From a checkpoint of a small transformer trained on Wikipedia: rotary positions, a variant of Muon for these matrices.
Each number is 128 + 32 x the weight over its row's rms, rounded and kept within 0 to 255. Layers, rows and columns count from 0. Numbers have three digits each. The size before them is the row's rms in percent of the matrix's.

# down: layer 2 MLP down (transposed), 1344x512, rms 0.0133, rows 428-441, columns 64-127
# gate: layer 2 MLP gate, 1344x512, rms 0.0505, rows 429-441, columns 64-127
# up: layer 2 MLP up, 1344x512, rms 0.0525, rows 429-441, columns 64-127
down428 105:148139167115094164105113120129116116126116171118106132088187135182121105101115119142172135081121158147088119143130189098135147170145154156115101217131152156118167132149108142099141102067111154
gate429 098:163180109179115170125136131142094115103101115096116089092116126143116103146174031122152148119104149112146118221154111109131145090114140152090095144090101135153156172103109139042211139164101163
up429 097:130093111140100083086202115136161129153107114125143145119151109104143144108105115167076141102116134105085134164127146112072159115143136125108115120125108108093087111092169095143199125138062105
down429 097:078124146090108105172109179111162162138156188161141079117113066116058175060124222154120127100132128131178119147092167106104103161083158111138084056154146141130177203186130140097111103097175140
gate430 104:145175154143185132177147098102066183093173105092141074160163142127094121118095125173124130144058119125187119123117156066102140166141148109114155059151090115137120070123151138112130091080136091
up430 104:072100078085107117214072117175110166079206081082164160167141140119106120152117137114064112168088063143163090160164108119165154141183136170181121021135139147105127151104113186167147113148124128
down430 102:164135167126179132076142108117131096142060169177094190115103155165104167109119103145165124134116078141100182084115133142123091109093175099151145195118146119089108098155141100089120178117144092
gate431 098:117140163150103108138118110156132170059134158174116075086060150116142121154103098111105078156164111146147088160109168152193099194092050173137078176107100141136145104138138124152104142136108148
up431 106:135157114137152096159135172104077125151115128079141145053100164122150102151106100147104084065178117155166137190162105165176139109103161134131123173108124150130173072071123100110157158103096095
down431 104:117109077125143128108048079178153140120179133186098149095142120160103124125180153138187128119099160110104143120132059108092129089147082064140116085153155127129143192096118134148139138120156135
gate432 091:092144143132069140146103136125113147124122126127139112072121088135151100135132135170088074145095086169174065076203111084134152155072115082174129079185127160170141141136122144075108176197111127
up432 079:097142144161094157199066148108164118139092146119116104081120051119134125140185174103125131148069068116132114138156160066171149175170111095135119145129103188185113123159169180094108138165104084
down432 089:158090162133151182059175147143177116170112110153161101157060133172175150165151087143107136133148178081099156087104059107105107125138135163088137102130108102063118140090098110193136097085124137
gate433 104:196153145145127107080149135115128151081187155095113108117100068162122125121105107182137127158154141132100134118194123072132101187174134125097143091136160153109132083140087052121139142139156118
up433 106:127133125124159134154166064146136081166067199133133093164074132074099162160082120153087162161119125103132160161089110125103169109153114130139137136157105102132148063138108148130084125092161156
down433 105:129156088169084150124151147113085170064156098131109169098128143173123068101167118168147138104162130120148092135140156135142048131105140119170143148066128151115104168153146075151131177118091112
gate434 096:062098104175139123074132164117115137083131165079126098158180149138142111118116120181119120172162147131237153142127140134105144116158120087087050073172140196126187099151119136188138075154139149
up434 105:145081096120106085161220109151111097066135088154112131142088081127077149081144162115172124146139115139085150133107190123106120177198143116121196158093137090103121098189126148109163160125137122
down434 103:063097122131138138104098123141116166114096182086156120110167096132170109124144089187165165092162138143151131118139078170117126099086149130099072153147120154113193150115124096137142111131107119
gate435 095:094162096143149140106121090177183134097128112180135137148194096147130055111161195136140113125142095159136169123104103125137159115136108118127109168153137144058129137079160138118150148129171104
up435 088:142185133176189122149075132205138097145102118128156168121172152181094115120153141102155152117093088153157175165047163161119087151103148177138166166129138092120141104143112134170114090113101102
down435 090:142111132161103163149140117075119153146100100115131098082110134159170109140140138155060148079069136185121105107156095119052152122152137129175107091113157094096155114192132118123139074107124089
gate436 101:181159089157156136133095103175175137093132083095173072086085175152118161124115133122121134128034110117134136128230171163092153116158110114095106155129155052147104150128142146104173141149098122
up436 098:121159084114100115132106112082169167109135134136152109079132142161148165134100155124125158175104113174126125126189143186102120086179105114094148182161138126144138142139094078112137122125086128
down436 091:157167115098145149159134124150087097106116059103143165125126153131140173126113135089092107102124150109144142136146075145117138127095106149203146172067174095126160132110141132093141159104104125
gate437 100:151179116104095158134129155101096068102106159088127114102152098112043117121137165142161209181135098132219169094140158088104127076180162115144148122154161141083082132110153146118164127175136113
up437 095:145134110141148146079073129103118122120174102115153101108116140122155070108125173131135174126081152128206100174185076153162165199134173098108144111116149130158131126102137089122106166144128099
down437 100:091133132102112134118110089131165186153075148094176119138129046174119168146159116115121159124083129116043144155145101107072102186096125150080155110150104110134107151129075158105165117071144142
gate438 096:165067125100117173118144105082129073152089058136119120123136153086105177162108068132140108127105146145147087122151115099107136113125126125158152122114108103088143145148130107173127141099144111
up438 098:125163134134102132151111166097094126117168074118162138156148124072114133171120129152127135147122029096123179207140092159163132099113051113127121105097122064126122101114121095165113111034123160
down438 094:156167139144100104162159123123155132104119104127127084070139136157194112150128132115137063120139115123124110056165174090155117187138108073100095159161122175187164104170090161090142127139134117
gate439 095:124145120118055185156157105193083080178122133139142134097152157116102124153135161127123187143163141127179120085130104120138084113115170072142125169129081114089116127112121174123182113127148118
up439 096:113107092131198138154130091140127111145130167199126086109152235146158094140113084118136178120156134187159109172131211035166143152184133093130106118085118166174075167169130131195110120073111168
down439 093:118153158128145134142122125091134175100150123101101142131128062139146099065163092163094089118139084122090144119176133203137160074138128172103148075192110136151204152087144198083098129134123097
gate440 089:160092128118148112094117171133116082169159122129125112103094141109141148144153193150116123126112083053169165157101133133104140109156125087210112139140166147111130106155155123088108135090212097
up440 101:205120073108137122200103097112169129103160185132142158152132109101188172188150112087093138074120145123032170193158119095179072102116135139112083098120147139146173146098122106122138169123159131
down440 095:074104156142140099089130156146097116109114131133159080155167119092107117123145118174144101130117178115149124118175086153092129151105160131152173069140125086108153131098130128188039077127108086
gate441 098:166155239147126143129070173111110196154049140153148115177117165125160126037081105090120108161123140135179126173137121189172157105104180148097095132104071107123135136157153140115133110143160135
up441 099:136155112146153129207131153117172164125142107171139130114135124138142143166135117087106126104128144132137188108128127182117121144165148097174130078113174138111077101168187114160091139182128155
down441 093:136179129112116117107112089145131099091130183176141126163072149110135152149150160157098138167082136132140040137110108148138159132155150136128064169071117113106161193118085132078190177072107138